Weights of a small GPT-style language model, trained from scratch on English Wikipedia.
Size: 12 layers, width 256.
Each number is 128 + 24 x the weight over its row's rms, rounded and kept within 0 to 255. Layers, rows and columns count from 0. Numbers have three digits each. The size before them is the row's rms in percent of the matrix's.

# down: layer 6 MLP down (transposed), 768x256, rms 0.237, rows 470-516, columns 192-255
# up: layer 6 MLP up, 768x256, rms 0.22, rows 471-516, columns 192-255
down470 088:134136121139097121122136162138102154136122132134153116131133137120128123135168098076156092142152144124113120139127083173135148107086142085128121137119102095120146118150173116157138111165082114
up471 102:086119126143167147142172133134103142119144128111154120139137114115113114078126158147114137093135108148147110093132124160107129134122114141124123131150118109162106136140094173110132138124124128
down471 117:105142145151155160128110122151087127101084111141118121157126135136154137120093131152144129129125142141145163082141130177102136138106118109137152099151131105158083132083149139144137100159113147
up472 098:172158123156154119135118113129148144133089117122097155117102116115133091090125187128117162147150143127145133105126085139090139124132090138125128134116090135114112130146134137145072126115151109
down472 099:187159137122119168144113100165086134110129084103137151090106091137111140105142126177106066141132156126103085091148143131150107113136152127096133121154070128147100137122151085072120096111124103
up473 099:131168118141130118134113096130126077100136154111125094103099144162122143149168158143113069126081172088130134133126108198120108102108130119099125173153113135099129119142132137124088130136135178
down473 103:108135119133107153183151137129165135100109157121145116151170113126105140131122171123138122102091111158105149155092162116108125141121110099123088158152117124081078103115125110106130123127101106
up474 098:123125196106121117097136131160116132061141135128149162142148142156112132129121085155122139116165150092129143091172131112104104146162148136146170119080155137183092144156187147136108133134155131
down474 094:141138075125147124075123189107125131141113112082107129118133123104111181122099108089145136111122120120131125160167145124161094119117116141149139109113150169133135095148135127119175105154119089
up475 097:157119087099105162136147113119128095151119118117163091125153115134154181117137153162071081128152169153102085120155124114104099150114151136149120149110121117136125140152182084139129177139115138
down475 106:112133141091126122118169132127144133090148104146130083141147107155109107139154131154168151117141121112102137103094132130148083097152140136178110118126119127160118197118086096158148108098109094
up476 097:146110131092125095109122139128167152167120152145142092134090139100139133105117121124135155114116114137158113147174151135150124149162141154112097108086140128111109150145090096162155150112121103
down476 099:106120132145121138136137131148116116165156115155121097166134092145119132120083114120181159190130129169138121121130148106114145118140162153130131155156132097128119127130124127101125129136134095
up477 098:118119143120143114111162163103140126115141123115095086089139114116140143157114150147116130090141143128144160103133132115130146175169127132091149070107158155134099105154115113120084109121138114
down477 094:101090129121152098113112113162123105138145130129123166078114115109133116116135114190159140100132124134090163120134128138133133074111120140131093143126145084116149104131113088097102118108083141
up478 083:127167174105133122126132135127100087116139186098094102120136122141103130078125118136121103156159106149113106163109141095155118105086112130171166148147111121101115112125146142105121113121118081
down478 081:127101089125117141102131109115143141080111114144165147138153121090159145145193099123158112127110156098116132093126141150130103164149135117087087126100132131126143111120121094148173107142127160
up479 097:152115115139145129100133109127098150149153118114094105156128123114152140078108194156117110131168121099132104124123144125115154150167121118115118063098150133152129138129157108124142153097127117
down479 103:150108133150110114138129117110126113144128096138122130091117158131129135137122114132135076089096134144157110145151148148107186101113135148132176111133084150122158153166107154154085093117077132
up480 097:105098136073127141144145113120125125108122162151129160120117146143143149134122142107139090099159154157132109097081069133116152177131116140166091130136110124145074089122103116122127080120146141
down480 100:171144119157151128082116146083097139111145107123147147141134137136136159148159083154159131139104140121147173127126134136126146132132153134128135108148143093109125124154146143105110121116103182
up481 103:173141128155167135144147173094113106120161128151105166128124111142160111139143103135120148158150163194162120105136160129114120143136075135122116135118114120104151098088120093086156129128128125
down481 097:135078133139140112142160145135075135148118095097116125128119110137126126151135164094107127126143112142144105126125092132121124158109129113124141131138076139118112143122121146139177162120091148
up482 092:143109129137122109167117158095141091096105125127092141102128127139169093124186162112152104103102135131114132164128103141156173146112103161149116114118160114132154140135130116134118140125162121
down482 101:101158174118147135132181185097181186065121140162086139099140113093163132088106124110146156101071122131165108088091098114138109156165143142125117136143140131142142115173128115115156105152138102
up483 101:119130146107144110158145110106129157129122152120181133097129097129144121105120144140134127125118124114117139100136128132180114125140093096141121126143164114063139116104179081155156169133092110
down483 104:115127136108145101126138147155129096157109158166123118139107186081105159138160107157129076094120111091084095101137146142119118135141190138139101115076157148159092143140158122117120109165140158
up484 106:141167113145151155156188143065172112122135125080156106128160084099108150137102116128150108150147116116157115100165096138141106123162101079145111105108140146163121118131177117127122104113128119
down484 115:102095124113150118130173108142113087109115115087131129129111111115082139129135149149131080139126121135109118112132128121166162144165114097123107168140160167146097136144145126090092098152124091
up485 116:132100090152121130119092177145158151137139125137121088138149137135153165093152131119118138142145140098110171104132132161103125134143104135122135144120120142132098116121115142148110134151127166
down485 108:134170155117132153102147127173124088149123131126122134148145105152151135104155104165157098140103156110112158141148141102117152126100151133129135096139173142125114130129116157120062135123142126
up486 099:112102103149143110122142145108149125121117096126130083169122131123209127124160119115136139156098113104162149138117167126119204102150131139126148107152146101126126119163107102111096174080165149
down486 099:112057078097165093106154114108130112120117115088095161156086100097138094121160137098112143160124138090134105108132116159145109095113107112132117091135097102194136139146146166114083183163108141
up487 097:072081172134157119115130142127139137090113117147129193161103157170135155105106110152119114167072136113109132136108112107100145158133102108165112107137097111092136147145091127081116130147147154
down487 101:134129123128146125124114144070154130111117184107138131114156125178124125117125160144171136159125117150148125165134153105139086143189133135129129155138112117148152115037145139163139125120120114
up488 107:105169091088123105104123124166159129136170131080136124115112100088152067092113133128077109176105114154122144123091154125123095123153128123102141119131149102139108171153110103135106116167148108
down488 103:145129099151127165160133115121131106108112133148166112124131164097116111094153083100141150123087121165099091161140105129120146159105159137112132091136104113148135153099108157094143114111133184
up489 104:093160149112103121120107149117098154138109155135109111140137133137108133102112130156099104132108130086126115129123124150118123127116171142085128085160150144159131156138107131098135121166159159
down489 113:128179097147116087163127138108127130124094140100111107136151145119120136112148113088126152121098123139105124115135115120097176136135130109113125144131144156165163129157148100106177161133103152
up490 095:145192156147136110084067131149131121125101128151106141117135087169104116131093115116106141160154138080150166163117125126168126122135090066139158162067122118110136124109139127083118103119149126
down490 096:132127134149130114104179108180147158117095108098118106144099150125163107137150132125145137136148131134175098127126154089125126148152107149154138157091169124149159144149097120158160090135113152
up491 107:145136102120127132158150128118104129126125116169119125106180118112137128154089128205107099148129123128114102152107113147099155106097186126139189133125092091095093140129167114091108119089132128
down491 112:105150157118139120107078152106137163129103127156128111161137122123115100155099119116132091166126128148128091151103136159139111103144159150141146128136124139095125130085093110139126099137100148
up492 092:099100136119128100120104107095157115095123128154119136144137153098113118094139123139137065104113115130120119132175097135166109107143122098138114154117131109133091104138146171123120156129121091
down492 093:145172128118137120138124163076115147098134161126085086116134108124153140137160122144086143157125118135102138159126108114114162094141134130106118127173128145113151137133116133128139103101127163
up493 101:128135167172121165123161152105124122080127121117158144154120148111116125157108103138089148170140094102166114101145105153150133097115095152121137158185169135110109092108139112133159149134127140
down493 099:115165134125133167143141149080122150161123129132128125078126133118130090119143138133160164105128153124136131135100109156126070151090144128126147132107141115113097092145116152137121164095134111
up494 096:137144106083110158078118104124121134156150160129134152114093122121155101148124106158134134096137141111120131077127110116144118132111153125093137145132089120095132132164121127118143139102149185
down494 100:127175119105141141107154186067159140135115129118133150116128094107142180136152130128161150124116144142172106141112081116127161194111132142178162098121146153147112151110106140134165088148114093
up495 108:135156160155123108126122157126122128101132103144121120095133074171107147111122115153136124160107158127085172134077141107121136130130109136086140141119148157139119157141146123105141152158144119
down495 112:088134103106130133087098087114128140117103078122132092076150144154090147115113123072115097150160166106123098103091151140123156086116125107142134103156115121136113163135093102127134124132156154
up496 100:112156139142125138124105187098125101137113092122166127123156154164141128166110168101140163119123147119137134143099118097120121153118176155145203089146117103133146149083139125124124139102177147
down496 092:145193092157130128107092157118075128127162147097129150117137128152123168122124151133111147135089126123088168172145145159144122115083126101190104113100074115128111087170119126127142122096148105
up497 105:126119108129137108136127121147117117140116139124096120116115087110112145121135091112157138094104162138109134092093099102106106183129124069141122165169136092125106127154170141145139178096151146
down497 099:177117127118117135090137156133154106131131102160114147098115089123100120130111138180149100119114152129125120116132089180129107099119105165127134105187173129134131112129121119112114135121155157
up498 101:109119120155111082130123153117116140092100147126151133139107140133144138141114115149142129091128158078120128154110137076096152164149080102139141161095090116126123152091141129087113076170125105
down498 100:097100122144097133101171096149125121142115162123124117128116090104090135146152117128141098102151144136123150135129132153106135156118132138131097113099097144149140138131184116129125121121151115
up499 095:159118095133133157194135092092129168138127135145137088114085098132111122097175112151120131141166182096127142132087125142110141161133103124129133087114126091095135142117143092134158101105140148
down499 096:123106106094121116127166142129173152133129168136132118107151157103134123164126139081123123154149137172143102145151083076123105140120138093137138109135102170163132143130115110140084141125141092
up500 094:119148125127134129129177122146144143180131154097119116144103127131072144183124139129140153119142146134145131167110087121144104140157150111138176157092117139140125133154170119124145123109148146
down500 097:131122192136141135101069109156156103096120120122157141102169138107117143099133177085158140126106141113109100119129090117131113131137151181149125130110109086143126138134103122139139139100121106
up501 115:196170134129124134166130099150104104111154154148106159125153124119120084130157111152097100104137140126117142146142110128130160118120107126101123163103074114101145138139130108118082127153121118
down501 137:173132135133092117128095132133115127123151126117141134141117163123140095137129105140068136126128131156143135133120119134143152109105124136147111169102070090088155121105091111136115086181139143
up502 103:121096100140158142102125142112156159148080150101124120149090096159164136123139124154118093108167134106094136124134109158123128184166101141160125139138139098070159104130137126089092102150129097
down502 097:094145106132125121118113121113163127133107160103112098124118133122176156137088104110166135169169112167134140124157112072057155125124114155143103142116134099110112148157128169133151152088099108
up503 095:136139152118137133137161178081128089120093128109106141161146131119127120126110153153149132144152111153168138139110130127121132130141140092124115185150135102151133131137126117123124128166132137
down503 087:134109081153096154128082121152109141156119092171129144145150141093116132102159108129113158102117142123069082132146138121136143122132110153159112158118087148135120137143130160117159107113119099
up504 098:114113154073107163130076154128089120115134125125130124142146136122135166107170155113112105135143166157156131133113132136139090166161140167120164171120130115144109104137151141135089166154139113
down504 099:076128131135108115107123121101103174112140105127149125104125122125081120124143153130152113136148096132134138140150141147131082108106131122140098133116126143067090088171155124132101101127102109
up505 095:129137139130116121164132142140157144116064146166127150084116109148102093146156139100083145121134151134135112142134107105142148129165128145127128131163076141101116140122125127118130163067134171
down505 089:133149077137146135111109090166119093139132113099124117132103148115167149108126115120114155102114123147141122163178137170069133130119144123125114123107176136119134117140126105100106093170114122
up506 109:133114154113113116129137111132118097180129106162122113147120169150096093126139136118180133127134117155150136084140139163132141148120107105153118101133131157147131100150170132119159123147146146
down506 100:100123113147095125085128114139127139154110121153138117104103121128110100107124126164131159131127085113123118109125065120128106100133124121114162127130118115132101098154105123119108103152132118
up507 110:132133150145124130138111141178113140196119138117114125105146158125171105133144126138116087107127127164129127086115121134112112144112098098117152141108093143129082127100131110144090136153161169
down507 109:166129122152157132131116126144154102113113100122106143142173138093136123108112150154177087077111139118131126118124148106136159141143138140104143163150124110129107122105130120167082142132124146
up508 094:119060111132206162121112129097131139140122102141130147101128120125103108157106055131073133154159137137158142113104146115109134122128136130149104131098125115130124130124144089168135117112130138
down508 103:128126091125117164133122169124125140118134132126122131166116108104110144157142140118149161115124108099085107154109078119126130107178073134093109109125113155112085129139137124099153151123095127
up509 095:119186127144161080085104144087096126119106140149154101153135160129138084123091125127111131150118112098096141143161105124156082159092133119127159128135080101144138102132140122118101168118212119
down509 089:122146127124120141158151139111083127161113095168111162092098121106120102111128110144133107112157146122166105126153174101142128138167144124159117118141103129100140138088140145147168111107152184
up510 104:166133126170145159129094073097119088140132132152135132158126136132114092130129101127111112106120121121141100126169121122107148130135151121112082166152088147145142078093122119084112113082108103
down510 111:106128112137181137065101103095132111132126093121133119104123113101126111113142136106126176145129116098124125146186114157121145139107117147100095170130132107149130156102106103156109147088126129
up511 100:128089131133126130128119132073200126190143149111122118133127125104145086119115159140074132116133144145119084119147123141137155116126140117124132145129132134131112099116123097158126142146119133
down511 098:116095139144121172083176150113113100126160105119138172110129172164067099087141152129101155115125153136138129099116114113137130148128138113115157105148076121157152142112116178147111147127142156
up512 101:126123114112117176159121108124141096128113114110098130153133124082136117154116144102071107143105139166134117104144090152181120140125121098140144085163121125111119116140144163164117151091114121
down512 096:184086081113142124158155138120135133145118098122144115125165121140111150121118135136126189097127089131142071146106106106121140148114156159180145100111082164127153134121098178117146145124126112
up513 087:138141141105135135123117134145096135187138132128130091108160144142151103156149122128151081130097111108123122149113115119129162150143169119096117109135123126166126112128118110119126149096141173
down513 086:111138122160103143134126120138122167130136140132095118155137123094137155136123063108137161107123149170104166152152131127130132156131149134148145136106176160104168175090115155122123126153145129
up514 097:113142137135113068153174100137130119133102135151094120094145099161182167098090093127170097122093141132123147122113141139078110116120137157135156160119097157095123142150167092143152130118147140
down514 096:097111114150136153088125135183143110158129153131168132070148140150117135157138146121122122163147082124143062124154085103153088132137117098156149120116154141146142141133082175088135176075095111
up515 111:158158120177171123134103125137113152151128086167141196126146124136145103089101125175136140116134154130077133107143141156124142145110093139137121149131135111096119134139151136178097166092151174
down515 122:128134127139164135133107162156099131078127121134111160154136119138120158145107159118119120128145155132154099083146180146140143108123092123160117115112145126120107136105076159148160124113107124
up516 100:106134149138148176149174152109138132154126095133133165082156175111111114099121142140110079117157109111107103127132127148155142118164123123136142116173147134099159157129164106159096128108112131
down516 096:080111120142129145100137157133171142127123178164090155137113130108132173130165137114111108140145133113128133121094198079101128104122149112101149129145175104179071142147128132141122099146159142